config.toml
n_layer = 16
d_model = 256
n_head = 4
n_kv_head = 4
head_dim = 64
d_mlp = 1024
vocab_size = 8192
activation = "squared_relu"
norm = "rmsnorm"
norm_place = "pre"
norm_eps = 1e-06
positions = "rope"
rope_base = 1020.0
rope_fraction = 0.5
qk_norm = true
attn_scale = 0.13
bias = "none"
tie_embeddings = "early"
parallel_block = false
extras = ["some layers without attention", "local attention windows", "paired heads", "gated attention", "value embeddings", "hashed n-gram embeddings", "a smear gate", "an embedding shortcut", "capped logits"]
init = "orth"
init_std_qkv = 0.0381
init_std_o = 0.00673
init_std_up = 0.0381
init_std_down = 0.00336
optimizer = "adamw"
lr = 0.00174
beta1 = 0.9
beta2 = 0.95
weight_decay = 0.069
lr_head = 0.0215
warmup_steps = 345
schedule = "wsd"
decay_fraction = 0.819
decay_shape = "linear"
final_lr_fraction = 0.05
batch_tokens = 65536
seq_len = 512
doc_mask = true
train_tokens = 694800000
steps = 10602
dataset = "wikipedia_en"
Each number is 128 + 32 x the weight over the matrix's rms, rounded and kept within 0 to 255. Layers, rows and columns count from 0. Numbers have three digits each.

# layer 3 MLP up, 1024x256, rms 0.104, rows 80-134, columns 0-127
094167156135099130082146139116064111141125164072138112115105149112122135146044152155140138110174123122107120149088136116106153160112194157200124162089134178121216169119081095084111166118161139113189075145132121144153095155109091165099117110062133110112091150144092125123179127177150176135166112166110043080168086095145153122062179186157122144135164104071211125129070107113141118084105
095130090135147118111139123190131132101140109113096098091104066160117127155142118156111106115084121182115157154138097108113076102076141106145138169140110167126090141156088125127191115092113082105109110104144160121151143107143084160113108105100072147110177146127103110165149183132150149135079193127130155167130131041060095110121122178158178165134148126118161147154125117127145088121105
098155132155131141126148180156069120153151161139147087067079126165147137169089115164148142132088148169192118155131127102186106146105121106145118115114086171137134077078122100136120086147152131150066166143135079164081109158112118096145097094145077062137077153090184144151131143116160130116161121133163151164121135114132085127117130138149096111084181140132150166133069068135125077096121
135125171125096152132159107156150160096129129088168104085058137202149103133105220097129177130108073168140113088164137122174130144128123148124130106130136120125129086138151125116142086109071164114155146118140122186122087179124151106127127138117040100148105114193144123148114203139135158173109121152145150183124182184068107117076140159138135138113142106155111088138116074103134101105146
147136130152121177138160103171096108108131137130117130148185139116137145066107133096190122099113153196093114178158165122095145138136141157105107108109165151143097056076119114161134141127163136126169095114148121136124097107122110164149047103162093130105086145159158111134119124136139102133128188116142102072146144112125074145142139137164166197126095168138128116132123133106109106102130
123145125176149198150121121129133120179154100106192110119136155188065161083125156098095173205139102135107173201166131123128126157068121178120096023131126092109077208107173126143085137148116125101108119149087128089098130165155097157131155131113159094146111122131156121149128121197124111102200117142118155157111132192090164115117166147135123101134106123128157125083103123123081089115120
142109115038147204196167046097158044138139059113190093128111102175083191088166097153085173147106134173096072150079135095082038129148161171122108101149122127084105155069124095137126088134119056133161158136063083112122160122142133116124144133066122113160117113129101127132115168155129067123159145192153142121131131113092120101125117129191125135127116191112104112066124176113111161080105
122117129158140065126145141181155123101106093152086128086116119155151187109146079113127105143169110162172130191134129177146138133135078113091121102179127115082124175165143088105186123180065125155100120162123123145144165115170043189137146172133107190159161164155066094136137140128104145170127208228142148145180152124111122117151133171086076153109156152123100114065140121064158118108075
098107100158133143150118101142141100084186153103132138116138140212094202077125181134083137130084120140104113164144107104126101139138095139174108100104134141079127154126139114068102136094129134085146091147128153109124162106108140124104138102122140096167152108141179104145147136124141098209147123120066111118115057083124082143124122070128107165123114140117097096057152092138096108111154
136156121117137134144095143156150125168139099121147103148090078120124109100144091126094131155102139134076107136122132117108097132198184129187075097181095159196122110110156131106136140197144103038090084098114105106139113132142100196152118108080116116114148121127120177136138151128153097085191151130081176161095140159053137120108145131143139131019090151136131189154134155110195137085191
148105110105122152192158120141089148120091121142115101167122149140077112146192142155110144127103117127120161146156151148119130152057122136101094111138126170195120135086154149159119119153128090099111135156093138141164110153156096110099144207120150147158153150103081138119112145130117109113145178156165138123123120133121167132127107111182129123136144103142100106137156214096100120097090
149167180151126141069082127142123135133096167104141110126127152152112157133096149112189095135119165111137068137160120152137050129121119132145107088140134120077166137132094100077099154118116039096164098136158131158132164100129063083140159139125119111139117135147135102154167159083111137100084149163103067140172111108122163133071071112153094165154160151129128120064120111063098122122170
152137109110186091084128148131132119117118152095138075139129147106095200104115126143061157117184120119123125141092127120130142134141134141139131092127082121143115159106097122068081127135104090109135176117205135082136153144144107160112159121116079096127172139153116034138090168123132134210099163133163104129119112076104181146131131119119154168139093213140116147030124182074053133085113
139139069144143109108124093170095074134129132110165169139139170146099130109168110115168114143148105131132109165102126124105085152056107144184123110160136149113184143073147126116115100181062114160100113070118152098042128138134153172094142110108137155103081185151073055170101127104122155135153178157160160056113142191116189094155168154096079080108120107043068141109061122148085156122101
164136116145137112142136088118154076168103084162136166180180043131141136131164154158139128143174104185163141157169045111131105105151144156189079130139078180144116185105092090150196157099145100124140088062153036180156141123189166138168128119104135180119121144124131103182095169170185096116122169105105124164119061161096112139123159121094118198115132115106159125114137203158114103077084
157178079140115117145122084134053128102089108128150143089095140115115126180144116154154143153164097177167143200163049174195095133156195145186118094151122120142163199150160125092199115173080115092124127129190110186118111116173098124132077148093130096144072120160140139146131195142174051170214149153088109168156111150137162108116076154181136122140126130072147167151098124107129151112152
093166125125194127173146183120100101094154120166123188162135077179092109119130104116158147136057098109135097122114122067095070126108110152105110186206134168141207116097166107157174113135062146096079121185130156182085119128128166139091096113186103092114129134137091114146139139144116113098183132132191131139187182121114179143131082129125134131142154106181094129101096132118118166110139
187134150098139149131103112122123054152109124156129121135135128164081151162049164127056095185107147123134128104179110158135152124116108125156113128132119192110123127118135121132167135121077135103112154147107093119162120132134142106092099163092109102127068058128091153160160120114113137147158136121080083103207080129115050090119105127144105128120063100154147162149060105082185166093152
112110117058145155163157124112136065173157143094067124127119168150120130104091116120144123118160124115119115132131148083195093143130086089135144115122145121120155135101149116134115118061106057147167124117093101154092092153142113116129150150105092155169143119124118107163172140134106160124137132139142124105105101149135139095133155182115112137132100068059093179120103186114120131116138
091146119169174102179198136118139140130140115114142053108086210142180163105153153122192149157130128135082139128089116149134149157169146152115110112182099076108189128112132144159118113189105105090164104094128121078160170144128122181095083112114080154115066168238072140201141136172158095068150162223133077177064171154093160071154115094101120123126127118132154142148131191152091158111098
102114137156101150106120120159114119086149140153128131101069100142101077144143157131186163116154106136113110135110100121155140124104128113139109072137176161128169163148082148150158121131107083169121123076110156115128121132131093175106159123072051112090130144156176102182126126100149090106135142143173127112120117112125217092100091179126143162116119159120159114142136123135122133099079
161126148092217158155150151137097081053099158097128162163098093164130098124097159122089113162114160184154142143094110091079057132122090123120125120172142111142127130158153142102152132162109078137165144176082117119119138115149144160125096107144157137156146089173087088207172222173217097094176092131100144118104159139131116094108118178164132129130124136147105159088134118043156139111140
151106150122122133130152128152080124147146119077099156229145138178079086162109103154165098100110078118140100118162113111100155206172075109135130061135175180067181171138139088147217061125075136102140092126128161098115159140124140115153150068113060097193107167157154110146167128182126120137125216221191094179059110126112155076126111205159141152113134181143125134160103122131056150091172
124187143146127159151087120100090132082142149173140110177127120147148150140181102115138164074132096193091119159106128153163105143199114157161099153123181070112139153144160146118163099150126166077123139124166071052087137142073133150176151203150153090156135087149163170111169184120151113111202160111139114157120108194167141119100125142146142163161109097118147151149087128110080128099120
170122117095139116145128133141158179140063138118109087200115165113094146146110186127095136141129142137080069151143133143094091230160107137175095056164087111148088117094111112089152117114078073039128095114108112095095097171164090151145158161113052149145130101137125121107167146205114076113203103177104126180083159157121129135138177155131111136058065106118173161169082154122179166089122
120110120140169146107104137111078058133115044136141109143078172161142123090111122168117223098130086108185124081129138109178163149148120140154111170119137127117091086161160120121103074135027048122155155096119140166131094127170129172156179095142107048090145175093156121148155170203160118105161173128172086118163172142083194171103146146199109110131153124105103157085107142128156141116124
069096126103132116100165163106146141130135122170184063099094086109129104125090171112090081114108077112094174156139131218166148224093213186153062110125121160113175151102100131132086141123129065089162104081155034152164115142109144167106110162101107095127173192201167124135154103146194065157163099147122105085210147165109133155141200145165155168157131129091124140157102182090153118047110
160108137121145103150127112118092112179093149140138129160137136152125177146067164099083134163098087119174171190105046070124127117083103142162106130156086114124081178148129129159125174154140074123121109081165119142110143165210119161137128155126113118164130151092178076139159164113212131131109174206137054127127140107115174122121114207060141149135144128071141153126103167113075138113142
083114128132161139115112100134117125098109134059139142142151114145176217098077183156108107168134153113130098188115121119073080123101109119132062067174107133162127134109110086183104160110069153107093127093128117077093166172146083125125084195126144109092218138105091093164172162156093109141128192133104166175074114105084141090124171121144122139126146134100148133125103121142138166114062
150123176127106098175117124157127090094110086111076169076114107131098122131175180133118148176113062171126116162109058069147051114103169121089071055148143145150147095083135100187170093149113136090121097145134131143179076136203083142147165143144121110119137184127111099138172147163126066134143136161103113064102135100065153124123072107179112120117135161181172138111116161092064135131175
145137113110131124158116104144117168170114145156116153210093144150136067147120100140186133128167145160135159188134111151113101122146076126104130142196080175119129146108134115069138122113137087094108166083096101142157121092116081143154133098085104196201168156107176143159120154118148143115170144165100142116123119096102089099112171135105081194148082152125146213124086122124130145116131
093134098124117155118106151155034083147070112156143135088095093110142110156106182088160090199176087096143121202148126092124133165093080200152112140130140148114167098096151127123081145163124104097189139109163051151181116134141121125191064084069128151118139149087140056137134120142142133098223173182088147080184108182115115172136145138123060149131097097160106153138133109127164133106172
087150121112124199145105191119163093036174099137171084144128053144120127135213095153144137076101140114088183139103096075154012186111134213122078144192141105173134104128100134098153119176119133112141167150089149149095154080177127186106165153069054066151093099176147167198169129179129109166109092122133187097073148128088117105134113142164089144108129157113144127138080148178138138060123
136098161065087107186176146086150146120114078052107157121156110096027154148119111170058107161120113148130124142137091120114067154125198212070146110090120117068153055170110125144112135119081107152113135120128159060094119086153173202133132194143118173151123142109132154156162137145135055125154144106121159103121149095144113135070160159149109143089154141110148134147142112145143130116154
149096149121173109166135150140100098087092073078185138168132107193150187105150117176073124140085147140176075116169092111107052144136171166127080080164105190056162143148107076092156094117103118133140166123108116123092142135152123101108168124137129185171159094134096166164122214104161092149124165211132135116114155139112106148150137156202107157142071209131125098128084168051093194102079
135097162152161085172103174134117124088094073085169109158150028091175145115161195094094091087118180135157120147244136142080057139156096172160057136153136173138094089121144153043179080140144116109189129059102108125082153180109099116149157075103081145127142093147116118180198164094154114116131097212110093175105107038082178138120205062166075219126151156088171163144092106105153219103083
145139141111126107108164086113087161186057142062154089134222127124148140131061114146082074175150102158117172103143166141155131177084196213126108108113095113081122105113146135198095117127172105105123147046134119126059068066152114169157155119064161138165103187052106117114131158162176157160139064139133101069158156121094169116111105107186108142125123133080114119055104104133070091094156
081135066109112170170131146104123128127123135098100043175175077158143127161130089127159134097147156165172123143088129129125115163089183187109132072125140067078193152103124159075129047135126096137184118191159110117181155145100088121084086155106092132130118135163126144132224137170123115106150119136195068063130113159101167160107130153193169154111147177083093161121111144081134116122184
088106151130169144101167174149160137166098118108148121095134130133084173040064170134119130107164113098134104079144155181123102162082091134144118127123092154114105131101069139180095167180116158068125119127110108099145135162139120157088129146126083186160115143135068068124112117139121140154095097169081179116110107122122128148102159174074193128064143084144151157132129159072148153105186
115135136150124128167080093091110117133118082153156123114128131116107168116181134109139041107161088159129105156191180162179163127124120117106113098120055113098081141148139147179133129110133111136098138180125089050109102161211111153082114119091132081202111133104162065124139127146087140127126122114126146120190163141123089157111112141131120124093102095125085175119093142129116150111140
090126136127126150117150096116068102149131087165167140169102096126139142168117168080087132123124153135129047132152146097141117142131159083162148116208133058142136121116145107147073134156100079134125127081129108149091061120104112211159137160185103131103124122115132114170146169107198123191133106147123074111147172166058123082099211165128204114130175099083104153101114168100111126151100
130130192139122117145168151182107150109086114156130086160076109235112156112189185129160144188139175123163147133148143097174091156079170139112011130107066106146121183099141172167121089154104158143223081093178095161075116115182131087111096213071121119197125123124128178110120178136118112137159157156153083081127142089082160174134177138199040136154120104117127125095104141100093160113086
124140140152083153126147166115097129126115189086151077135131113146130147084171159119138123178128156179117129087117142133133132187124108164155113121122082154096104118139125184108142068099143057096110119117142098109082154171110145106099145199106080082101141126084113107115148120129149118183142167160124089118077138149071108076066094117153124147155073147089120121104135126106089124090127
092156160138125139188136110190098141074045073106139146090119119109133095123124191101114072135121098106128091104168130142174131221132209118151095104154083127140169108174125099121116041128146162107200141118102136128106186163124119105102124202158100102060128130082174052207126166173142126090149096130123091137133118161121103140117123140223118110091147089126141139094088105100096092094047
134154119222111155099137110124096079110143096129158116147114153161097158133139147195106153098106089120177159111148093174096100108119107137121118198082142120089125108123131076137140146172094150153141147136117149170073181167100152096150122136159130148081111161138152162139171108111129130110149141112209112163184104153116119128102122144172115125126143074139146174150094142114136181118140
149130142128131145171111140162131137106133133085131158098172059118127110142191123117153096105117136143089159091144105206143150146116160139143088090169154144110185161117161169134174150076137132074169145119111091121210207154113124168081175150157130102104175113167101120136150135195181105078159095208167109134116091136111149052118231138180135125070107213128119159131085089093124141101153
127124169134185090135119147133157111169125125112125113157143112127143118063167165123123127160098126132154136203154104147130102137126064139060119107117059201142151120149099136074083164147111131107081111103113116103141092075173174175152132126136142136131150128110155163154099143119148194126086161140124165112113071119101099084113158093109097150115087107144173147190146179100145176125138
116139152094106150140094122093131149187160134062158138106144092156129168163140147122122116155080124172127150118170152155199180112122132146095112088102108189137209138126127172140102067113086115179170154144255081097090087131130122118165069143126042194158145105139151094145138111091159145172123197217060108119147160160170155079094159174157132176121134110060091141178124090118102124134111
135153108114103191122116109137121144165132130060162165130114099117120116132144218113152081170118073182117164119116146155172146132116118118058093113134123147091145085153098139098137125108114142142160112130173105167156193171081155112065138175069091091149177086109159142150119184132167153206145173139108149079136123145120173102049071183092101107114134119110162153132138150093121142075150
153143133109175128132127098139108120136179120114126156128080133158085161059127131140157161128144129114157105147151088140124149164087096105150096135211120182138126136110158094173146096138055143075149139120156133112151163187090136181104155100152114116099122105130077163140131169102181146129163177103123124191094104124095107160142162100122082118128200145152125120096134113131067219124140
198114168129118175177140147104078108103122118154142124125137131183155121134121113118144154140095117121137117124132124137164092182096114197125110215089103137145145116111164128184144113182160157106138118074188078148175152158122191170095110147063116107149133138156121128119122147159166158111130148140120057101129168113130140116157180072105073105123076118175143160101142125096147144120190
136110132125119075157142112120050128100153072082143137162137140130080163142093105137093247172090153137105178165139081149133071131090165168128119147095157147134130172149133112170110078159127127168222186118173059171179105105099048158113167144108153189106077135166101149131102142176183138106163158143153143083111227126182083094078182153104171106161132104076146133095131155130056150118169
145149196107140130095160097140100134154087156156142125154077145152154114114103116157125098104114132187085127158182076161135169127150113203151144198104113129112110105129097100103125138076081100114148145130113114159067116146179128166133145124102130146165124159151162144134154148110190116117230125143142136083150154146051057133109140164107149175134083159112165151116083077116160150106110
126171134133120061171188142127143113093137168062122123176098083139134122079159126098128096194114137150122065083139091153135130148151114138197121175171105163156195106163166094123200129101101131080133166160164118145120098098156161135154134125074114166089134143089042176219147144164154157168144063142126154118150192127088163167079167098111110175069106096150117153178135152139150182114152
140088133084153087190179135112130070072165129069127125124127138174119188148118075161125071183149096140105092130164128203163158148118103120192127122161101086139100144120176114137106146111145096103100124114131150098094147092128034107169120079118079184078083209137120136140126173116136160129108099148125113176123114146137137069107064087129137151162173133131103129122121211121153211132138
# layer 3 MLP down (transposed), 1024x256, rms 0.0963, rows 80-133, columns 0-127
097097108032172111152142181089120101119166116188145158114086223192161097140083145129105133133149112125104153097113147103106133129136121131123166100119091129094112114166185148113101126161181112153107079153095156145141133165118113073173103129116145116121187169159130156150120112144123072145104111101085176084112165146179103175126138085146133132132119120143192141174125113152084113127086
140158089122129144090144164121166160143139140094130132120142109152117069155146114119177107053086155228098099100132111089088131114136125140127190093170123150108144094108115179160100132135184156180123095188107142123152103079158157070163141145084125117162149137114111103117135084091036120167092150148143089112075075098136089144117050143127111150174123068094130127091112163144140123203097
128127149125092162099075145109128139205185082081129109132107103028094133160087086181131145134099136114074093125131128111090149111232142087182131095134112128156121150150142092096104151172082127130157130133165140166137103159138081126087082111116138120125128164094099136160111144172082117120141144119087110132098139120152142144142150080098152133125139124116134149141049129203144196145132
116094163089093112142056139125085132136135076114118136156127116092109110126074155135105126183174050060129116081135162121101108189145123150136082126146144094160089151081147135141119104110104185085128098083156157143160144157149135142125088117132144109086104153170171078157140175155141148110108089151071101137176151213145141144082150120096153154115123141160174122101082107114134130110150
161120098120095159087142147127163154168107114094178083064163163119140163108149117101120161113151161183121143091138155113126105052121099108180099108115115089155116080109099168083119133142100168145077182115102165111220108083117163113166102142126083108122098108096105128109119162135137109136141165122155136101089068128121086153108106135104102117138078106124122118132115064143082118190079
095146103171162094171079165115108135062138117104148157114131066178134134142093115149133172191079068081123147132135081119174126142109093064147150176118150082155139084136070145167117111163121220140139151134116110167092094117135085068109118093135173138125113145139139073120158065104150131136093114084170105159091096166164124118132132158120086190132138125092142075079050093115122124163091
152152099080154132103151206144156144077130106175141159121124095095139113093132159141126135123164121160145153089117195107146134168181179142102152213168170122121097140136119143097129117129118063133132106126152106187145122078174131124102148100134122176130122139153143110126172125099134131147152163090077124137120184111153079161074150133123074134145106130186150171054106140175092189121084
146175131146147170121119122110163131154100031150103094053125134114182135145185147123124165146164129120111089040134088149117143105149229099092119083098135127165175123122123068067141165190118140224202111106112150099154095133108132106165134095141127060125180113104128097177139159067075107075194154120099080125115210110200163101117132101158107083132099070158144147084137135133128095174205
138129156110136171149122134127126092131122088116149168081121117153160098102140080142157121157095162149122113090146111094122163194147154161071083149126113139102189108125124151127133082107115130111076114140118176150119122097118087102152099129156094152166100117144102152098080151066127063135115100107082152101130088100157110105193124094110146110137199076113092110185202151142141093215104
114103062175135101174167095114132140081111111089178093106111069094122076144109112064164132117112145133074059161115158101149109138105123138075114162058109056094134100113126173127140167151192107107099126130096137159142090108151066166108134092101107109156144126112194155063136085100146115086148117089169232169097082124152146122151153099058154109105108170217165174106172133194159107137136
152138141069148106123133133091182096134204125124176160078089170113180128127129176150135108098123137135138121128092083141089112084139095094150147079133109107101186118115129137121193126088101172142136141135169094096149158142093167099144134140096111107150158052144179134108102105158138156153087105142115066080098118110155156159124121089076101110145104159127178131097119103148086082081083
099090166069153098151095084100151117118169181112153171119082160076132076099150122109082107146126106112127123133122178136143134126174150104142189140161182094158115096114116123131115070126124196156166134121180176151127149111098076100157056169129089099077110087175203117148139121094106110137094153144101088161128093178103161150123122102132151145125113113147106160098165122077139099110056
131115130087157101141104130105114107138113119158195177129126159115178092121103114124175083188150143112152094076107106111153164136135152124114111163130097134154088122121119173107212128115119202133094126122111143143132110152103210157093120141116076143169156076106103140106108108126122133046142124146172186120136163149136130092152124123148093090075144061132098084161121103164133108059140
134145166093146110083098128142108117165138123085134138094094063146102147169084117131153163148164131122123131133151190117169077124133181109154129154168118133064157216118165111094092170128154071129111174086115134116153079132089151151112075129110160105094125125138111107073128147110166083128105138179126119127189170138160108118054047165141189178161113157098137088079097165126157117099141
096130149163103107093037130135086071143181128097128129105049122087099132098133143136105230090099119136130056073062075047182117075166190121133114105146130101096142146125176123042119144126199092129129139052108188149126127117113115154090093156145147094076146132078126115131077144172155178153119163118118111159152100166164122113131163132133158172146087102124078138129051152140091145067106
139131135092145107147085132106124143140144236158090096098168086110157143102141068131072140083129160137134163142099095123132071094163126129112098167126141105093123067091139108159092106121145121176116123101106119106096176059126155068113125119129161121102138134192119127095134133178144149132115084156093194135168098168119111067167123090120173155168168113130117117061151157114090165160136
194139123096101128148079145108156144145175122147099090090075101117115062097176111168115087097096096153155096119082141156127101082124145117147158086195105169110168134127151082146152148107162176169177105077093149139039139135096140106121072148077112136092113096125113153106121163123092138097077132145117136121067177100116117096135087120148089123131108144097142144070103157090140125046169
197151044117080171096131135140120150148106095160074168130120071148106132100148063118116127139146169171105128087132160119095155096132153106081162126097102130114163130122118164148130144117142100103134119176128158122155130092118081156146116106107135190111197115116103165111137119101161050116097133048150136092132183109103175127179065156190157101135129110169155131135080153128177124111175
174118118151115181063105096115133118147146144080194098054113083112086116156133164200115134136085133111104142138122140160100117167163106184132103174140119101185136170145116069103103123114129128147110127096138091076208143088189130085122111130086123055160135150144165117157172146124103145119149150125154089159140116105150129105125177085083169096146139117159128127088081080138107097076170
104097197139116133073083136203214228120119098158116138181124056122057103139142137151074116176088134119125135113139131080156117132163119142113096152080094135141141165160110145142152105111107064193149155168120194088141088131081118169166153160159157112120053113108125111113154104128119141136130112180106118079164101175109069107081136122170118129115172179142137164087154150158141144061119
121101140093140105102164140096159152160113120100138126141105098057154090112122129107101082159075106117162160141162150186105119092103156121088114141131067156148079094107083115144060174114163150109073091122065173102118163124097117121138088086171155143180132118142125124112110125172106147132110141097115092138146155168156133103133196122168132088131200132073172060111103119098112161144145
106170142115161091183145085108095100164090162155149171073112200173164136153154168134128116131144156157058093103083123118057121140126118151136255161125121182097129153172141144113133110161104161191149151180188152128112130117142140118155154158121113129137167075151115120183091112156154150148147134138107072127135111132076105157159117102109140104197102087176134120151238107103124108213108
072139128101157081121159104100101142222076197151128158074176118058147108120110068151155100139192106148131142175131182160084122197115090113190151117115117172166129189116115099122087180129115178081065133137084117174127128143127142119104078128149128109191150142139104139109172126130139107167149170116120136116113071074112108094150138109117128131122109128148144085137092159087060151062090
136152085142081138117153148121127141150171131128093152148137100156148103111157124184103147110141127118133165153114103138123159122161069176109139120135155137118110118166173092139139114145211121118183133128146195117141159105103134106144123145100140102145140054132142189078168114149081156147076138159169125146083110123103105173117111139108204124140092136180156155127165141136146156161045
081129063151137106132092172128110189148114129050116108135095125137140138146108119138122202083088097101120104104162111091135140167163141114118180195130088125154152125079141114116099115159104160128150072090098119091123121146132045107024101097088127087154126126111184107099145196141083103132130094080123125138082141105131162140073156058120129125082131190163170117038126092131200109115172
136135104091082146063135123057123147129081151159146157114144166168137148144095176166196102124140134127141120165127120187128130122090192121110114082072190087098158124145184131111147111108142082090095158172152139090169134109114173061150115092150123145169138121155157144133123102140118112080117091125111084107168105146113106185166097100153144136136202140134046156130127134067113075145157
076072096099165108126065133143089135117186146132132071127114111091103120106141094081138114124132122114128158084112113122127079097132131104125125202105132103136229132050107128117131136196128113163163110125126123109091129116116221102111173082165157112095144152230060149121135060118116104068123082086115092149109161114121151123212122103149119154155147110155099080148151183095161101106123
141136121072124051151119150100185113147142128147155141084201105104141067146150135115164168114143134204059202152082102146150121065177112127129108091122166112182121112104095113147111161139170129063230130181131134155174093141123119142116076091147119076173093151108171153121172149090158153131131085150080114127056105103157142148136038157131115135151122123106119166051110103147177155113101
132152125121098120056172127124102132147110100092137084150128093154148114087139153144059172142156099109146123194148126111056130113152169146083119140132101141125100105104105101180145190153206161148156129133173122156128133143050137072087061155195196108119154073131095165135207156183075144139089159133085136184162076137172117201122125138135155129106106068179110134110121158130132129104122
154149115131088146100102093160125137147145126115146072138109094125128133134166081156143116094193137181058126205141106105114139131154163172148068136131155094159121119052148136147096118142139061204121118130167037072131134094144079117177183091100114154105134156137071063053165107092125135081103048172131118129146118087169098117166110127136131174126166120076140144119133123061103093187116
101157119091138115124120081119108157123114117170156164137123180140140087149181118115129143094116080156116118127142141136030104125103108086142167147186128148140187079137082090091082091140141126157149071114163124140148171056105141065105113145132155120140141146168121153188116128145148164175146164109116149166119143159114100157108143068147052126110099150161101135171173107186146185137146
131140121185102143111084170143175168128145104157148201096180156137083148130158097162188158109143180154112090170149149168173129125110196141184102123071106124096137116137082165102106146121126122138097104185080140120151077150124091131109109135151160150071179070113068119118168111153127192078139167104159152131093108130152117106127173084129190137132140160133092085150101085103151105164145
129173062136118113098095124109084140056126150114103153080132118118074129155118143122142180010103186117115171175110150138122070130154154114148124203123128024132099115125145111164095143171146178131117097123098032144146088176161187145131088097075042121166121082113097063146139142083120135151113118055099183151136160142129132142174119131051123128138147115121119089061166155130170127104094
071142163107119108086061148104125121195160157115124158138177108167158131139102123131150142068161085129108166112096103125143203135153099114142173086145147160095097134154128126104117116110123171116141100109139128107099112077138109142170090144129151093175150122161130112163109119126148138131164141120116105143142124190078126141123156118181071146138162117146155146090112099164142137143159
093102147112167050123085156122061159130098114119089111154099183120159128081079091090119146080105128165083089121109159138105132092121161114083084183131118214060128059155089161130062106081142128202176139173086136077072114131135135137157125129129126172085145126117139195086143175179075154109185116120116089091177179200112120128187077082137083148154130143089131055103079164130169156153083
132082083097122185127141121177157166115119103162079079168170123139140159126134094119133197139120167161089148096104154227053109112158156071106098101130061136114120124181136135058100183066172113162146192082171142209187130165115165117208124117138136129169141142116108098140173149113171133169129134147150187113127124139114151025139127080085088164200136158095139120129167012098112138102063
090115132142088154106107117111108105026107136067190067129137143126146104143126139169160106121140044126117136125076161147139105149132114088098171130141138116147148024178125090149126095119135213098158173171116104194190072147179123082184168155111094096153187135139146109125186119118151167117117173070029137183103133170133150237140153124147163070073129142106136183138139125202082136118103
127086095109142137171126204103128067135123109193104099087145098129155097161179139156154144038186103092115136173052142141104143099133147089118173127161102170166170135169124107178115165083116173194170084091145199126175128127140126119140178097148097074100146145177119112136125117147105138097134088038148156147118095084129096116103172135121140161158174136157131144156129102188125154144147
121151104139166135099137116171110168124139121146093107105185154164087121120118146188147182132127128147129116078130175180119109145129118112118210121121121182154098100152101125116079137072108119136153159141095131106093169140168117199152141133157082118194137121173186149103072090067163135130155132133161134141165127156154139096145085102162125056097152110135111090169127113102119129116152
135147142176128123125158173160112163125099109111137126141135115138142197165156112171140184129107220141132172135159122145179144122127142134095142106081078025180103168196134112100183228101129073161148122151124016123148068141161124140128119124138186125182147115055102148101085164126099099084084138161133123159135170180070092121089189147116153096142137097150144117090107140149181065223108
161104174085132091084100159137102099139057099204124189096142147108156131174136123093167115170173088121087121129157152129128158132152145053101113168152134087111117145133019086189118125140110123173170105123151132139115058146207133125120145108147149114032124157093141107132148145100118144165110100123137121116122191123118092128054131129121194089182096068086152078068122158101133135148087
103121118151139171176149135104161092075078172173089137084104162115072160100135134137114169130131122117118171190189124097159121139158127126085101112087119106206111153131114141122139096120119109087128133122163112108140173097162163114172094090095178097098112160070151023065082159149150125164113130094153131077069131171117174195147091176091080118125124151191127096131071108206096179211107
103130154115082145133142130125106138150137129113085210179090139148115135112123149143121131131145089111164132045104205135090130161142124106134096183131167082132078135183102125126121180140065108073074073124182166152129137126149189152092124139154114133116131105100185113088156137133148135153143136110096111056113102100124152114109083128121174169125064126142168131160198126125142117184139
198193147123093133156144181154111138140140105144110153096197121088100122125149073140124149145133112109122088151153057138066128186255137089113123122136131061120130028131149116132058109034081149165120131154076144153163140151139132135086057097149142150106165111157192044192108095090090174079134105083158120170066146113180125095117093131131130120099137094113159136120156106090139125120122
140141137087108123117126140129158133140116116114152170170159157144111101176102137104197132128111141164154096114137072164101169042098135177105103129108092181153107123145056116125084127099126182097138121151154198157089120082099133167143100115083182157154103080199114145116114073159108159126114079145081162146151139127118144061159121125117117075116165161127158132132118173111077102135133
151102122082151099101161126116129133208190095168078168180124074136083123095119186105121133153157122132144156129127158092102067145162088158193192052154171129132186155196133167062176172163130143155131085123184153140136184119091162161108138154185196105107090126163139186122085082100093055114082129154119112123145133125180127149137132110119133139092111120127107163121094126112118139151154
123093144154074199060115118152140173156103133100144110149111123125112143127120134160134167115127140083146084125138073129138114154161163148155132130173161172088157145165188138132149124107130109105145126126057111151120060169154095119126108124144102158145153096142163114169186143139141131129095125127130096117130145136124126111149160095157105147081125160136122120097123097115177147097146
159128120117131077148110153126070129143135156148090193123190125122119083134080113125129143111120115213131130115090211155127128077144129092058160154064104122134119118167120145127118141064090083122126085235150082080044064108132133127130128159063106184146171128125103196128108155158137146103094125193079167132133171148082136129171110096129102139131146172091091171126149108100116104195106
155111142119128119115148140110088108219127162139142187151128076092103127149147149054082109127090059121199148141115096151139108112121126139127094142166130127133111080153094130109091117168113105086140078133134145074158158147089150093106170139163115124077181080123124175115160157163148155166112187135062163138099120181121121090098070137147129101070107152123176135139182094099085156092088
163172140070104089073119156092151160105148083160134124121146075100193116171129170109099159181112139129092153081135103104123113132091161133108087174142103109109110144144106087132128104170174138092143152147157107132075150140147126148135149111165160117176190167099126185097173152173150143124112164119144164165143153078102131099165129142166104168084152124165088180107198080099145124127104
093144107127128140133112121137100143127130124078121137048095105152100121164117072105081086102132084087166154131059059141150132149201179144100155088102146136107188104118111106097130149144173130113137112085163150133136149191083145123192083121088088126141085116205145102165152138132090141160103117074128119096164118057185142154131091099123154102125145160106151115123059088127100154125154
128139170160112140106044084139058088120158160065085114144150107099113111162143060170101174175073123083075161163155109077073115128180086095105087082062144110077124166172200110083094178105095185197169154088130069077103125130114131105092119193103196129147160157101143112171167168151101194146168151078138154094163135118133136139158124120120167150145136117132116114101061169122208135145228
104115077095124154174188149106119109148172160130096079124085090149139112120143190161142157126112110115108145139133073190077110130176164162175159118173137168173153173107117106143099117160137147135179093166120165081114150139157147113089135116179137148114128124183155120111123082148131117091177127190110101137086111188071151171141176091074126129148053089159150104134146159107109125180124
144101108195096173089063094154078161161145177148072131120127155106110107168140167154125106146183118184089138111126104177170171189165129112169127137127133134116140078197126118073177125126107137144183196113138151125130139104112087091165105101161111119165134154147096121174068157061116154144116132140151096188130203100113166107141160113100121176140092060148054144194111102156127128056169